Weights of a small GPT-style language model, trained from scratch on English Wikipedia.
Architecture: RMSNorm before each block, embeddings untied during training, an embedding shortcut, skips across layers.
Each number is 50 + 15 x the weight over its row's rms, rounded and kept within 0 to 99. Layers, rows and columns count from 0. The size before them is the row's rms in percent of the matrix's.

# down: layer 2 MLP down (transposed), 512x192, rms 0.0894, rows 473-496, columns 0-95
# gate: layer 2 MLP gate, 512x192, rms 0.0931, rows 474-497, columns 0-95
# up: layer 2 MLP up, 512x192, rms 0.093, rows 474-497, columns 0-95
down473 101:28 62 72 30 70 48 48 44 69 46 51 61 54 64 65 61 64 80 39 34 53 35 35 44 46 59 40 41 63 51 64 65 61 62 63 55 67 42 55 52 23 79 34 37 52 77 48 64 35 61 15 83 38 46 60 62 67 49 37 67 29 76 43 78 40 66 43 70 66 61 49 31 48 48 33 54 33 48 62 71 63 67 65 54 48 61 39 43 28 69 53 32 71 29 29 19
gate474 091:41 46 27 56 53 58 50 70 31 65 62 56 39 63 69 36 66 40 38 15 42 48 55 43 67 34 51 50 54 56 67 56 66 43 27 31 52 79 67 49 55 24 49 45 44 45 34 73 13 64 63 48 56 59 57 57 56 47 20 48 56 40 52 49 37 68 40 51 67 96 42 65 54 54 48 60 10 68 49 32 40 73 49 57 72 70 26 55 49 33 40 63 44 38 55 76
up474 102:55 61 36 63 58 51 48 44 55 48 59 62 48 58 69 41 82 42 41 35 53 41 51 63 55 34 53 43 54 59 57 71 55 52 32 56 58 48 85 82 66 55 58 47 37 52 60 71 59 73 61 49 30 35 48 64 43 32 52 65 86 37 46 46 36 32 54 41 63 75 65 63 71 47 56 57 32 45 63 45 14 48 66 43 94 58 49 09 25 40 53 81 31 31 33 59
down474 102:64 25 54 39 43 50 52 71 60 28 28 71 77 36 35 34 65 42 32 74 61 73 95 48 40 50 52 41 48 39 53 39 40 38 59 44 44 35 44 47 56 43 61 59 51 56 64 40 60 46 47 43 37 56 53 37 53 52 43 63 71 58 54 50 68 57 67 50 20 47 31 26 37 78 57 41 30 55 49 48 58 67 62 69 39 16 12 91 47 33 72 45 52 41 60 28
gate475 104:73 44 39 43 32 68 58 83 34 47 53 69 51 34 71 39 52 59 69 65 70 55 56 23 31 48 49 45 51 38 57 57 67 62 66 61 55 40 58 32 63 20 77 51 41 37 21 50 43 78 39 51 56 53 55 50 45 77 42 76 66 47 32 70 63 55 67 82 56 57 57 57 58 62 43 51 56 57 44 20 55 44 45 56 47 33 11 70 30 41 74 41 29 70 39 44
up475 104:46 55 54 26 53 26 94 57 16 34 40 41 54 26 62 20 43 48 56 53 55 26 50 29 40 18 79 37 69 38 48 77 39 68 59 56 12 70 54 39 40 42 59 27 26 58 32 23 43 54 31 64 30 48 46 23 53 65 53 38 48 46 43 42 30 45 52 59 59 49 46 37 49 67 77 49 50 50 56 50 40 56 36 45 35 03 41 46 37 68 57 51 51 72 61 53
down475 106:47 47 57 53 36 34 47 37 63 71 39 54 59 37 39 51 53 58 81 49 53 37 49 18 57 46 65 44 43 89 51 67 62 65 43 58 29 43 48 34 43 38 50 24 49 61 39 12 58 53 57 39 67 31 66 34 61 30 49 37 32 46 70 50 69 40 39 00 71 14 51 70 20 24 73 44 55 15 60 56 52 34 30 54 46 56 56 48 53 53 63 50 48 45 60 53
gate476 110:48 47 45 24 36 51 73 62 55 44 60 57 54 56 53 90 53 44 30 43 45 22 63 46 42 39 60 51 43 23 48 50 49 63 26 75 40 48 37 50 39 79 40 40 48 58 51 75 37 44 18 48 66 68 55 29 48 53 56 35 61 38 33 54 65 53 40 64 44 87 46 50 36 49 53 71 33 38 37 44 30 55 70 55 72 51 42 43 63 56 33 44 40 42 49 25
up476 118:44 56 22 43 39 49 63 51 46 49 43 34 63 58 53 80 46 60 10 25 43 27 57 41 36 49 61 50 33 48 41 73 38 56 27 57 45 57 51 53 43 68 45 38 46 51 43 84 52 45 22 38 71 55 43 32 30 40 58 18 55 38 45 42 56 44 42 63 44 78 69 37 32 47 42 70 40 54 26 44 50 50 69 48 79 33 54 28 58 53 36 30 49 37 35 27
down476 121:46 35 79 43 56 50 66 72 48 25 42 76 50 57 69 16 67 44 49 80 56 48 44 56 42 63 14 62 58 53 51 44 48 31 41 45 78 45 28 32 70 54 71 52 51 73 64 29 61 70 51 33 41 46 76 26 86 67 45 66 49 49 34 73 55 52 80 58 16 46 45 63 40 72 63 35 60 71 37 75 51 71 46 63 39 43 16 70 62 36 45 48 55 41 55 43
gate477 097:46 57 40 52 36 58 63 50 50 65 54 46 42 50 54 64 56 91 57 62 45 48 48 37 38 76 25 32 49 44 25 25 39 73 61 42 54 68 41 56 39 56 70 35 38 29 35 39 41 27 79 15 53 28 28 42 42 72 73 48 50 47 41 40 32 38 47 41 49 66 29 38 43 77 33 62 70 54 31 33 53 34 48 37 78 51 37 56 52 57 28 50 40 43 47 67
up477 102:50 26 33 43 43 84 46 44 37 88 66 30 43 47 39 70 21 63 32 33 17 45 68 57 67 58 49 71 61 64 78 40 27 50 61 48 49 73 44 51 39 58 54 37 36 31 44 77 42 40 50 74 77 32 48 67 16 50 47 49 34 49 49 37 35 44 43 62 63 38 34 35 73 74 41 42 53 45 49 45 83 52 62 54 37 53 40 23 48 40 39 55 51 30 71 44
down477 100:71 61 54 39 45 44 38 42 62 25 58 48 48 74 69 27 52 40 60 70 64 80 38 44 29 46 63 54 53 26 61 50 49 46 56 09 34 30 40 49 45 49 45 62 67 90 49 44 81 63 38 68 32 40 39 58 81 41 46 59 75 65 56 53 81 49 56 39 28 80 55 71 45 29 48 32 42 51 42 46 45 25 41 45 43 47 44 72 59 61 55 33 60 51 55 38
gate478 102:68 36 37 42 45 72 28 38 63 78 58 34 59 48 53 69 81 20 36 51 59 46 40 54 40 44 57 54 33 49 41 50 64 75 57 46 46 72 37 38 57 38 44 50 51 38 72 51 18 50 22 46 28 48 54 60 35 65 42 45 46 20 27 32 41 62 56 57 55 54 44 23 61 47 35 67 57 51 33 63 61 45 35 83 54 30 34 51 67 29 47 39 66 49 55 51
up478 108:56 45 78 50 58 62 30 40 61 68 47 52 51 76 43 58 78 31 33 76 62 46 37 28 52 30 52 93 51 58 44 59 69 58 43 68 50 60 42 20 40 71 37 39 62 55 59 49 25 49 20 23 41 63 49 49 48 52 44 39 27 25 32 51 43 61 59 48 64 43 25 34 41 45 70 49 60 38 27 41 48 45 16 75 59 38 67 61 75 27 58 31 61 57 42 53
down478 104:51 44 47 49 55 77 58 28 52 60 71 42 36 48 43 51 83 11 51 57 45 25 59 52 37 22 42 60 36 54 57 72 71 68 71 71 53 44 61 24 49 66 51 23 48 98 58 46 31 53 39 39 71 39 42 62 52 63 63 46 35 62 21 28 39 45 59 44 61 35 47 74 59 54 47 71 67 50 56 16 29 50 52 37 56 71 79 50 36 31 47 27 59 35 48 61
gate479 099:55 50 32 50 41 54 50 52 50 65 45 43 49 32 50 53 44 45 56 48 52 33 51 32 44 53 45 77 37 54 38 76 56 58 70 54 82 28 62 48 45 58 43 30 46 49 64 86 74 34 48 54 54 61 42 37 38 22 44 64 61 29 26 80 84 59 45 60 72 36 59 58 30 45 38 54 35 52 46 55 34 70 83 44 78 29 70 41 20 45 55 73 27 54 59 63
up479 106:54 22 59 69 48 53 44 55 63 68 46 51 26 23 56 35 52 83 60 36 57 89 67 65 45 64 54 73 47 70 20 62 65 57 53 45 94 52 32 53 60 38 90 54 38 49 62 45 63 63 36 44 46 30 49 52 44 46 71 35 48 73 65 57 53 46 81 30 38 49 34 39 60 78 60 16 68 50 55 55 70 35 53 42 39 29 57 59 31 18 64 52 61 35 29 57
down479 108:42 55 46 13 55 65 42 46 50 45 68 43 46 48 52 63 40 42 53 43 35 54 51 29 68 34 18 56 68 38 64 56 63 62 24 30 54 80 71 44 51 31 42 66 53 53 44 83 50 33 69 58 45 36 53 53 28 08 60 31 53 51 69 28 57 42 29 38 81 45 69 49 48 55 52 76 48 57 43 33 50 69 07 54 73 52 57 33 16 42 27 64 66 51 25 43
gate480 095:65 60 47 64 55 33 21 43 56 60 27 54 59 16 83 49 50 84 41 46 63 39 37 34 30 61 33 09 58 51 38 35 64 57 47 59 62 30 55 41 72 37 57 56 56 38 62 36 40 37 74 58 30 71 48 53 40 77 55 50 92 61 47 42 47 62 52 42 25 67 61 30 51 55 74 49 48 39 59 55 67 50 66 28 40 21 50 40 32 61 23 62 63 68 24 47
up480 092:61 51 42 44 42 77 63 47 32 42 67 26 80 82 39 60 40 38 56 56 57 37 69 59 46 45 80 63 60 36 51 92 42 59 42 38 54 31 70 64 29 71 48 68 25 45 50 67 61 56 43 38 65 52 59 54 56 21 47 37 25 41 54 24 44 52 50 61 47 60 18 54 68 55 53 59 35 64 72 36 32 39 45 67 58 50 45 48 76 44 67 70 48 39 46 49
down480 098:42 41 39 46 34 37 28 51 49 56 26 59 78 63 43 55 27 25 29 51 56 78 73 28 70 61 55 49 42 13 37 42 42 61 65 41 33 85 61 43 34 42 35 56 46 00 52 61 64 31 23 49 36 32 49 44 39 33 61 43 43 43 53 32 33 62 43 47 52 52 69 45 29 23 47 49 40 45 64 35 44 64 58 81 27 53 48 69 86 59 64 63 61 87 54 53
gate481 096:68 22 53 69 28 72 26 66 76 69 73 56 67 85 36 57 43 69 26 48 43 53 42 39 42 74 07 21 48 56 72 29 80 46 30 53 44 53 31 56 52 38 57 70 36 51 68 47 49 31 58 33 54 60 55 68 30 64 62 59 58 40 33 26 84 62 56 60 59 57 62 22 36 56 44 77 31 50 49 50 75 28 74 47 56 61 51 25 69 32 39 33 53 65 20 51
up481 102:27 80 60 46 78 52 60 41 24 45 41 36 17 55 60 43 50 31 48 38 56 50 60 34 76 10 61 57 32 27 58 65 41 77 44 45 64 54 75 59 52 22 28 48 39 53 50 71 68 43 46 81 54 49 44 72 51 36 46 29 50 23 50 52 16 60 41 47 66 61 37 36 76 81 35 48 59 39 36 32 34 58 41 37 34 32 53 44 42 47 59 78 74 37 71 56
down481 096:66 75 42 82 40 20 60 25 47 59 45 66 72 46 56 80 79 35 45 60 58 44 30 51 59 32 75 38 74 78 35 61 37 50 51 34 30 37 54 66 56 62 27 52 43 00 60 39 33 67 48 57 59 16 67 43 61 37 35 34 57 61 61 63 40 29 48 48 50 71 51 59 48 39 51 36 39 54 55 44 50 60 17 40 65 46 55 21 60 79 33 56 57 42 55 45
gate482 103:79 48 46 48 31 44 43 45 63 41 69 32 55 58 38 70 47 44 47 34 67 54 58 27 31 48 34 36 49 46 55 79 36 26 81 14 52 07 38 79 50 40 53 34 50 43 78 56 21 54 48 54 51 51 70 34 38 73 19 49 62 38 38 68 43 46 42 57 46 60 54 52 25 39 34 66 53 39 36 31 71 43 55 36 64 62 62 44 37 64 46 51 42 54 45 21
up482 100:40 44 61 55 52 50 46 55 52 77 67 47 34 67 69 46 63 41 60 38 57 52 62 75 52 38 34 73 39 64 75 34 64 60 21 47 58 72 51 36 32 43 40 85 43 54 14 43 69 41 35 55 58 54 47 85 47 37 45 46 49 37 51 16 47 64 48 50 62 32 49 60 71 60 40 52 27 65 61 27 46 48 63 53 61 44 72 60 35 47 26 56 46 24 49 51
down482 103:43 36 48 46 50 57 72 48 49 46 30 51 41 36 48 22 76 56 60 55 49 36 39 45 45 92 29 70 35 44 38 82 42 44 59 50 49 40 46 34 62 61 57 77 67 04 38 66 61 51 47 36 43 52 55 53 45 78 57 64 69 54 49 46 18 79 56 53 23 64 57 45 39 51 11 55 39 63 53 40 63 61 30 59 49 13 43 45 42 48 39 63 53 67 45 61
gate483 092:65 61 37 74 31 60 59 55 57 55 51 56 55 40 45 54 48 67 25 54 47 54 32 68 59 43 30 43 53 55 61 75 81 30 51 30 47 51 50 39 42 32 37 60 70 27 38 69 54 51 61 26 40 50 47 46 42 34 56 68 22 49 61 50 21 79 57 41 59 51 48 59 33 10 48 35 51 75 52 68 40 67 25 52 63 62 55 63 61 38 60 43 43 45 27 39
up483 096:48 60 60 43 48 35 52 43 44 67 72 42 31 47 30 51 50 51 34 45 57 31 73 39 45 30 48 47 32 29 39 41 71 21 62 62 63 17 22 37 28 57 38 27 69 60 50 56 33 36 35 66 56 72 63 63 68 45 43 25 49 49 35 32 52 74 54 67 28 35 32 62 28 39 32 50 55 45 37 52 70 50 36 56 53 50 95 44 75 34 64 26 80 46 56 15
down483 098:32 41 52 21 43 38 59 47 44 66 64 32 49 63 30 74 32 47 80 26 40 35 61 41 46 31 46 38 66 53 39 53 32 79 50 37 28 53 41 46 27 54 59 52 18 14 70 63 19 74 54 73 71 41 60 57 45 28 57 39 62 51 37 40 71 50 39 66 76 31 47 58 48 45 46 51 68 37 28 32 57 33 42 51 55 45 77 44 42 71 55 64 69 69 76 50
gate484 093:62 30 64 61 31 48 43 37 53 43 49 48 45 66 28 48 59 52 39 62 39 63 52 57 58 49 53 58 42 44 27 22 78 38 35 92 58 46 31 34 20 34 40 38 55 33 60 38 31 54 54 59 21 53 86 72 49 43 48 65 27 56 54 47 49 58 55 34 28 45 46 41 39 60 25 41 38 61 29 62 60 31 63 81 44 24 42 65 88 47 77 35 56 44 55 44
up484 096:56 27 45 48 45 56 72 63 56 50 52 47 75 72 32 67 64 61 32 67 46 50 56 44 40 41 72 72 54 49 54 61 75 40 32 45 16 27 65 52 64 27 28 42 61 43 40 64 62 44 48 37 59 31 63 58 40 49 54 54 34 41 36 60 45 67 44 72 55 63 43 49 40 35 48 61 39 60 30 62 54 68 78 76 89 81 46 39 50 59 44 77 61 53 55 49
down484 096:40 49 25 33 46 48 59 24 72 51 74 19 13 33 42 63 61 39 67 38 51 49 55 26 55 53 35 36 57 45 59 54 47 47 74 59 62 79 57 43 50 52 37 47 31 50 58 69 70 47 68 63 45 26 36 42 57 55 61 48 35 52 44 49 72 29 53 56 59 27 59 46 86 64 43 49 68 72 57 34 29 37 44 56 40 55 63 45 47 39 55 56 87 45 73 60
gate485 099:60 74 33 55 40 54 66 45 59 65 39 39 59 52 49 53 69 64 38 75 29 48 48 50 41 46 30 46 46 38 31 57 57 58 46 73 44 59 43 56 29 47 44 62 34 34 81 12 55 57 59 46 66 62 55 75 63 60 51 74 38 37 25 28 56 38 63 72 58 68 60 19 46 43 87 68 80 43 48 41 54 51 16 59 50 18 34 21 47 52 05 68 32 48 36 72
up485 086:43 45 72 53 52 18 43 65 52 45 63 98 47 54 65 26 36 57 59 52 49 37 50 35 26 68 49 24 53 31 44 57 67 37 54 63 76 31 44 45 20 46 53 50 49 46 33 49 35 76 39 56 61 99 59 40 53 71 48 35 40 64 70 43 54 41 73 32 67 61 48 44 39 60 49 30 51 42 36 49 33 56 62 38 26 57 61 51 43 63 05 35 64 51 56 47
down485 092:25 53 57 57 65 38 20 42 43 36 38 79 71 53 25 55 39 71 69 43 46 35 61 11 52 39 61 52 59 25 60 31 46 59 60 80 53 42 67 41 38 32 58 60 44 20 48 66 45 62 65 42 52 45 58 52 29 43 43 51 67 48 35 38 36 73 40 38 28 42 48 44 43 58 47 48 04 56 61 55 47 45 76 61 73 39 44 47 47 55 52 58 72 65 51 40
gate486 096:48 67 16 68 25 54 47 47 70 92 55 41 35 44 51 27 17 41 51 65 58 62 53 38 63 88 61 38 61 66 39 78 56 56 46 43 66 35 48 52 49 53 56 70 47 05 66 78 50 63 30 69 40 20 49 44 69 57 26 50 51 53 70 44 48 46 42 36 66 81 97 63 58 57 47 38 40 77 43 45 40 81 54 63 49 57 63 42 56 64 26 62 64 59 51 53
up486 084:66 46 51 36 45 36 47 49 09 48 35 16 50 61 48 65 74 60 47 28 62 31 49 61 17 42 44 34 35 26 60 39 33 70 31 58 58 50 30 41 56 49 53 31 71 67 33 29 53 37 46 49 62 51 57 62 34 72 58 32 47 68 14 48 54 63 69 78 17 13 20 42 35 44 44 56 53 43 45 55 64 19 36 33 28 33 54 78 36 62 58 35 40 52 47 53
down486 090:55 46 35 66 27 64 39 57 63 66 72 16 79 58 57 57 17 55 68 37 54 48 34 36 51 49 33 57 36 56 68 57 47 61 32 44 36 56 38 64 46 45 45 73 49 00 39 60 41 72 60 69 37 55 59 50 36 74 54 37 42 55 36 65 53 57 45 38 25 50 50 20 58 41 30 34 48 69 52 49 47 53 59 53 84 43 30 38 63 70 38 70 66 50 92 45
gate487 100:60 50 34 45 52 61 34 32 44 61 49 18 34 27 51 42 55 69 44 30 52 27 58 47 40 59 70 61 45 13 30 71 47 45 34 54 60 43 51 54 29 43 59 67 21 44 40 50 39 46 49 43 53 51 53 72 62 35 47 40 68 36 41 56 59 51 61 42 47 80 59 53 19 63 35 43 49 52 32 78 77 46 37 54 66 14 51 45 45 72 27 25 73 36 37 48
up487 096:46 45 41 57 57 31 56 54 64 52 38 45 65 60 48 43 48 53 67 67 48 68 30 75 51 48 45 50 82 67 63 36 57 58 71 51 56 32 34 62 75 55 60 40 39 49 56 33 48 60 49 30 71 36 55 57 53 66 65 30 48 54 59 53 75 55 36 37 79 32 69 52 71 28 57 45 26 81 50 33 54 64 27 40 52 60 27 84 46 45 40 22 47 42 49 41
down487 094:72 54 31 68 50 52 40 65 38 52 65 25 60 22 61 55 38 50 30 45 66 59 79 43 28 52 31 61 59 52 30 46 59 63 81 37 58 48 50 60 60 34 26 48 15 22 38 76 49 49 63 76 51 72 49 70 55 49 44 43 51 54 46 37 24 59 42 35 48 62 29 39 57 60 04 19 56 58 49 38 40 29 74 52 36 47 55 33 61 44 50 51 38 43 47 67
gate488 099:51 61 52 68 69 45 58 20 40 70 44 44 56 24 66 20 54 31 48 32 77 52 50 48 60 52 58 40 50 47 47 87 29 45 61 48 65 38 78 53 64 36 49 42 33 38 74 45 80 64 53 67 28 39 43 65 51 25 35 74 60 63 57 60 28 35 67 45 50 59 42 54 52 46 78 55 42 56 51 32 38 54 26 43 52 54 61 68 27 63 32 47 64 32 38 56
up488 103:58 25 52 30 54 70 48 71 74 57 81 43 51 56 43 64 46 24 55 77 44 52 62 58 57 44 39 60 33 21 60 48 74 50 50 43 69 55 30 54 47 41 76 56 49 55 49 45 45 46 53 41 53 77 24 41 29 47 40 31 28 66 32 44 72 24 76 33 53 30 50 46 61 44 37 43 60 50 40 52 34 55 62 50 63 68 52 61 50 33 91 53 67 29 57 34
down488 102:34 51 39 54 28 31 50 58 70 59 47 46 69 53 61 58 57 62 41 54 69 62 31 54 54 48 69 41 61 59 66 57 64 61 53 46 34 41 41 71 58 64 79 57 45 00 68 38 60 57 69 69 61 34 63 72 40 38 73 53 39 66 59 52 47 42 53 64 52 52 40 65 40 57 89 17 37 48 61 48 76 53 35 43 38 68 62 30 69 59 54 45 50 58 70 50
gate489 099:64 47 45 54 31 35 55 33 44 73 53 36 77 37 56 37 66 77 36 44 82 42 74 36 42 73 48 85 60 42 51 53 67 47 43 54 53 60 69 46 64 47 72 32 34 43 35 39 39 37 64 44 43 53 57 77 31 70 77 40 33 46 38 85 60 59 35 53 38 66 68 20 37 66 55 62 40 72 62 27 40 68 75 36 42 38 40 56 35 27 44 58 52 56 49 40
up489 101:66 39 52 49 42 49 43 54 50 54 63 50 34 48 51 37 28 44 45 43 42 41 62 57 60 55 53 48 47 30 36 57 41 65 28 58 56 48 43 54 52 31 33 35 44 51 39 34 53 99 53 47 55 37 48 70 59 45 36 69 33 41 47 44 54 48 99 61 56 47 58 30 30 63 52 52 69 50 48 53 41 35 31 65 56 31 59 53 20 42 50 28 35 52 21 40
down489 100:47 38 51 44 36 70 23 74 27 56 41 28 24 52 40 18 50 67 61 66 51 52 47 60 60 88 51 62 72 40 67 80 41 46 36 54 59 50 64 44 65 35 63 41 60 09 39 36 16 70 41 58 49 47 27 36 52 66 56 62 44 56 39 48 69 52 45 42 34 54 50 57 45 34 49 58 22 42 58 73 33 56 49 41 74 23 56 35 51 49 29 36 32 78 48 06
gate490 097:48 19 75 45 47 43 37 59 59 68 19 58 52 60 54 44 28 53 72 47 38 62 73 51 69 53 43 74 54 50 50 21 45 36 25 60 64 50 21 23 46 67 57 91 54 42 43 38 31 54 55 65 63 50 62 45 65 56 45 42 58 60 40 80 40 70 76 44 47 38 59 49 42 70 37 43 72 25 52 30 42 33 39 45 50 34 60 55 65 37 77 45 63 62 48 38
up490 098:22 67 40 71 46 70 28 43 47 44 53 47 32 75 46 34 50 59 75 36 45 27 50 68 32 54 37 52 69 46 52 57 55 62 48 44 58 42 43 49 52 30 70 67 70 45 39 74 57 31 51 39 58 48 52 62 54 57 79 36 33 57 57 67 56 42 68 39 55 54 40 29 76 73 38 59 68 44 43 49 61 42 64 73 58 55 45 58 11 44 51 39 43 51 50 30
down490 101:82 48 28 50 30 76 76 90 43 49 46 59 23 41 35 50 64 74 31 74 62 44 75 38 36 31 29 32 22 41 53 68 68 41 58 61 26 52 48 59 68 21 34 33 64 54 59 53 45 49 78 20 29 40 41 41 40 58 30 65 47 44 30 49 61 42 68 49 21 45 32 47 43 33 34 40 41 52 49 44 50 44 55 93 50 34 19 58 37 42 70 20 43 51 40 54
gate491 107:58 59 47 62 36 42 13 71 51 68 43 57 92 33 73 68 44 61 60 54 56 63 46 33 25 43 30 49 60 62 66 60 51 52 44 58 43 41 46 63 62 26 47 60 42 35 43 71 67 53 70 28 62 49 41 48 56 36 60 56 37 39 57 34 29 34 57 50 30 39 32 30 41 52 37 84 34 39 57 47 53 29 66 71 59 42 37 28 67 60 31 59 39 33 21 14
up491 102:46 39 51 53 40 19 64 45 33 43 43 61 35 49 38 71 75 17 41 37 24 50 63 59 55 60 78 84 26 51 54 44 59 44 69 68 41 45 21 65 26 49 54 50 72 50 57 69 37 38 57 41 69 35 74 68 47 26 50 61 47 75 63 42 41 57 43 47 38 34 44 78 35 27 41 42 40 30 20 47 45 28 64 60 38 49 35 51 17 59 52 69 44 23 41 57
down491 104:41 46 92 38 28 50 40 51 27 50 44 41 49 59 78 68 54 56 59 79 43 53 24 57 28 37 48 73 49 98 46 60 77 56 49 30 45 32 40 46 64 28 40 60 66 43 54 49 27 63 44 38 78 71 57 74 53 54 31 52 48 37 36 57 50 24 73 76 44 31 57 33 48 67 26 33 57 46 35 62 65 43 67 56 47 58 66 39 50 51 66 53 31 34 19 35
gate492 098:60 35 53 51 44 45 58 53 38 44 68 60 53 41 68 56 44 23 61 36 60 56 99 23 07 47 64 53 50 18 48 81 56 69 43 28 37 38 26 69 40 32 48 32 63 50 54 34 47 63 40 60 78 65 23 71 67 32 37 75 48 61 40 49 57 49 54 55 76 38 35 56 40 75 42 62 53 25 65 61 58 39 52 49 43 19 56 76 53 41 46 56 48 18 40 52
up492 099:45 29 59 57 42 35 33 32 38 40 48 52 51 21 52 64 40 32 43 34 65 61 72 52 33 58 57 43 50 30 72 56 53 66 74 00 35 61 56 75 36 52 52 54 90 38 52 45 60 55 29 54 64 36 44 69 47 31 44 55 59 55 33 36 23 59 40 67 59 40 46 53 57 60 36 56 47 43 82 79 55 35 78 44 43 45 63 67 40 45 47 62 39 34 39 66
down492 095:69 30 60 41 50 85 45 74 33 61 78 48 25 44 61 62 48 30 32 48 59 41 61 60 54 23 60 60 54 52 62 52 49 70 47 22 54 52 45 47 69 37 48 50 53 99 56 61 47 30 64 66 76 54 43 35 49 49 88 40 56 55 42 50 56 58 54 26 60 21 52 70 65 32 26 61 59 58 51 40 40 38 50 67 48 37 58 61 31 57 33 66 35 23 43 42
gate493 097:54 39 38 60 34 70 32 65 63 68 65 39 64 33 50 48 37 34 15 59 46 63 51 47 73 80 51 26 34 53 43 41 30 39 49 30 70 56 60 95 45 38 60 67 48 38 51 66 67 43 43 78 64 33 61 74 70 68 39 51 86 60 49 57 58 51 54 49 43 55 67 57 43 63 41 44 50 59 60 40 92 63 61 78 72 48 77 48 29 59 20 58 55 34 47 62
up493 086:49 55 46 53 59 33 57 39 23 53 22 41 56 61 51 37 58 21 54 46 52 70 40 53 49 39 79 50 29 66 63 68 47 32 42 56 42 57 67 31 52 58 60 55 61 47 34 55 63 62 47 61 22 39 55 25 56 50 73 51 50 43 22 33 50 28 40 67 19 64 53 53 56 23 29 59 40 56 65 87 19 35 36 60 58 25 36 39 73 63 63 59 55 59 56 41
down493 090:66 37 37 54 39 53 33 48 48 65 57 43 53 57 54 69 52 59 58 62 44 71 72 64 50 69 70 37 29 51 41 45 40 83 31 27 65 37 59 49 61 61 51 84 31 19 41 32 60 43 62 56 30 31 79 61 27 55 47 60 56 19 47 79 43 56 57 37 34 30 41 62 39 51 43 82 33 61 43 68 48 46 55 60 63 19 38 45 53 60 52 55 64 38 63 40
gate494 103:60 17 30 56 32 71 08 64 63 67 56 48 58 55 45 59 38 61 35 74 56 62 59 39 41 47 55 37 64 29 33 63 45 63 77 31 45 52 72 61 77 07 30 76 42 34 43 75 63 36 51 51 22 22 47 28 54 45 42 71 62 50 49 43 52 36 48 72 03 53 38 39 48 58 38 36 62 68 70 50 61 68 53 53 60 61 44 58 58 68 55 45 45 42 51 50
up494 096:58 68 51 70 60 42 68 61 46 44 61 45 66 50 49 20 43 70 57 38 41 62 34 72 61 62 33 63 41 68 42 49 59 56 08 34 64 41 26 48 21 70 51 47 61 55 38 31 37 54 35 50 77 56 51 75 72 35 59 40 51 28 51 52 52 58 32 53 49 47 42 33 48 57 54 48 38 45 32 70 62 32 67 71 67 22 41 54 25 51 51 52 54 51 30 48
down494 096:64 45 52 42 51 49 48 85 23 62 38 33 42 70 35 61 62 49 77 20 70 48 37 44 41 49 32 80 53 18 31 65 47 65 68 42 56 63 55 48 50 74 43 63 38 24 58 54 56 56 58 68 43 63 50 58 41 71 29 45 65 27 48 68 35 46 53 58 35 40 35 26 32 40 52 61 55 37 51 52 72 46 65 32 45 77 40 59 65 55 41 87 52 17 51 78
gate495 095:69 40 64 68 45 71 52 51 73 47 59 44 36 71 74 50 47 41 33 12 49 46 55 70 49 42 42 44 46 28 56 51 42 49 56 65 73 58 46 50 74 38 76 60 54 49 66 67 57 66 36 63 28 57 53 36 64 72 39 79 78 56 56 38 49 45 48 41 31 83 84 33 55 49 32 64 42 49 54 32 44 53 37 52 77 77 34 49 32 30 28 47 46 30 56 19
up495 100:40 46 39 36 38 49 46 56 56 60 60 62 45 65 55 62 59 40 39 37 36 43 31 49 58 19 38 63 39 62 64 57 85 25 39 50 49 52 57 49 63 57 62 61 33 58 53 61 56 72 11 53 54 78 68 65 57 55 56 28 67 30 52 55 29 71 25 63 62 45 61 36 41 60 31 60 24 44 67 31 40 74 50 63 73 49 54 43 45 29 71 34 47 22 37 39
down495 103:68 37 65 46 50 38 81 57 46 26 32 61 52 40 33 43 63 51 62 74 63 54 70 56 19 62 23 63 37 23 64 53 77 51 56 35 42 63 44 60 51 32 68 41 56 25 66 16 47 53 48 45 57 61 60 42 62 55 55 76 45 63 57 54 60 38 57 59 33 37 35 40 35 49 50 37 14 56 72 49 40 55 48 33 54 49 24 48 58 64 68 52 40 17 71 31
gate496 098:57 33 42 61 26 51 44 52 39 59 71 42 40 56 62 61 41 40 51 48 46 30 65 70 46 54 46 36 34 62 57 27 56 65 50 48 57 40 37 42 33 60 67 50 50 28 58 58 29 33 68 52 56 40 47 61 22 29 52 78 41 55 49 52 55 28 74 58 49 35 67 49 22 52 46 77 33 50 40 46 40 55 48 65 46 49 68 28 70 93 37 67 34 43 41 32
up496 093:49 56 46 53 37 29 59 52 50 45 29 56 56 36 40 37 53 42 73 47 60 78 41 39 47 51 64 61 55 31 47 45 36 35 57 51 55 31 62 54 70 34 48 58 30 54 41 33 66 77 50 52 40 44 49 40 63 69 52 39 54 29 62 30 26 71 27 30 52 75 48 59 46 32 59 37 62 60 72 32 43 40 61 57 31 22 24 55 32 24 65 31 47 75 49 53
down496 095:56 72 20 57 28 23 44 42 51 50 13 36 56 45 68 46 28 40 38 50 48 74 34 62 66 71 79 47 49 42 50 24 55 67 71 37 59 48 41 60 52 39 57 53 55 00 35 44 37 65 47 46 26 40 57 35 38 63 84 52 62 51 41 56 48 62 43 37 65 65 35 59 27 65 54 59 30 25 65 55 38 41 64 75 65 25 50 56 54 45 45 76 72 35 35 37
gate497 096:64 59 62 86 42 40 45 60 63 52 32 34 36 59 53 62 71 57 42 53 41 48 76 66 53 80 45 36 54 42 19 44 43 54 55 38 63 42 44 78 26 84 69 26 71 28 33 30 43 73 57 76 38 29 63 63 43 51 39 66 58 42 34 11 34 44 69 63 40 69 63 28 63 71 43 81 35 51 76 59 50 43 64 54 53 68 57 37 68 49 45 47 56 68 29 40
up497 085:28 24 11 36 52 42 51 54 23 58 37 25 58 44 61 40 38 40 61 36 60 36 29 40 34 34 52 65 41 43 70 56 54 49 65 43 35 58 56 67 63 20 42 69 22 57 61 81 58 38 23 49 53 53 41 37 50 47 33 50 49 61 40 68 73 33 41 39 42 43 50 75 45 36 40 16 58 59 28 42 45 57 42 63 53 45 47 78 34 65 53 50 59 16 42 62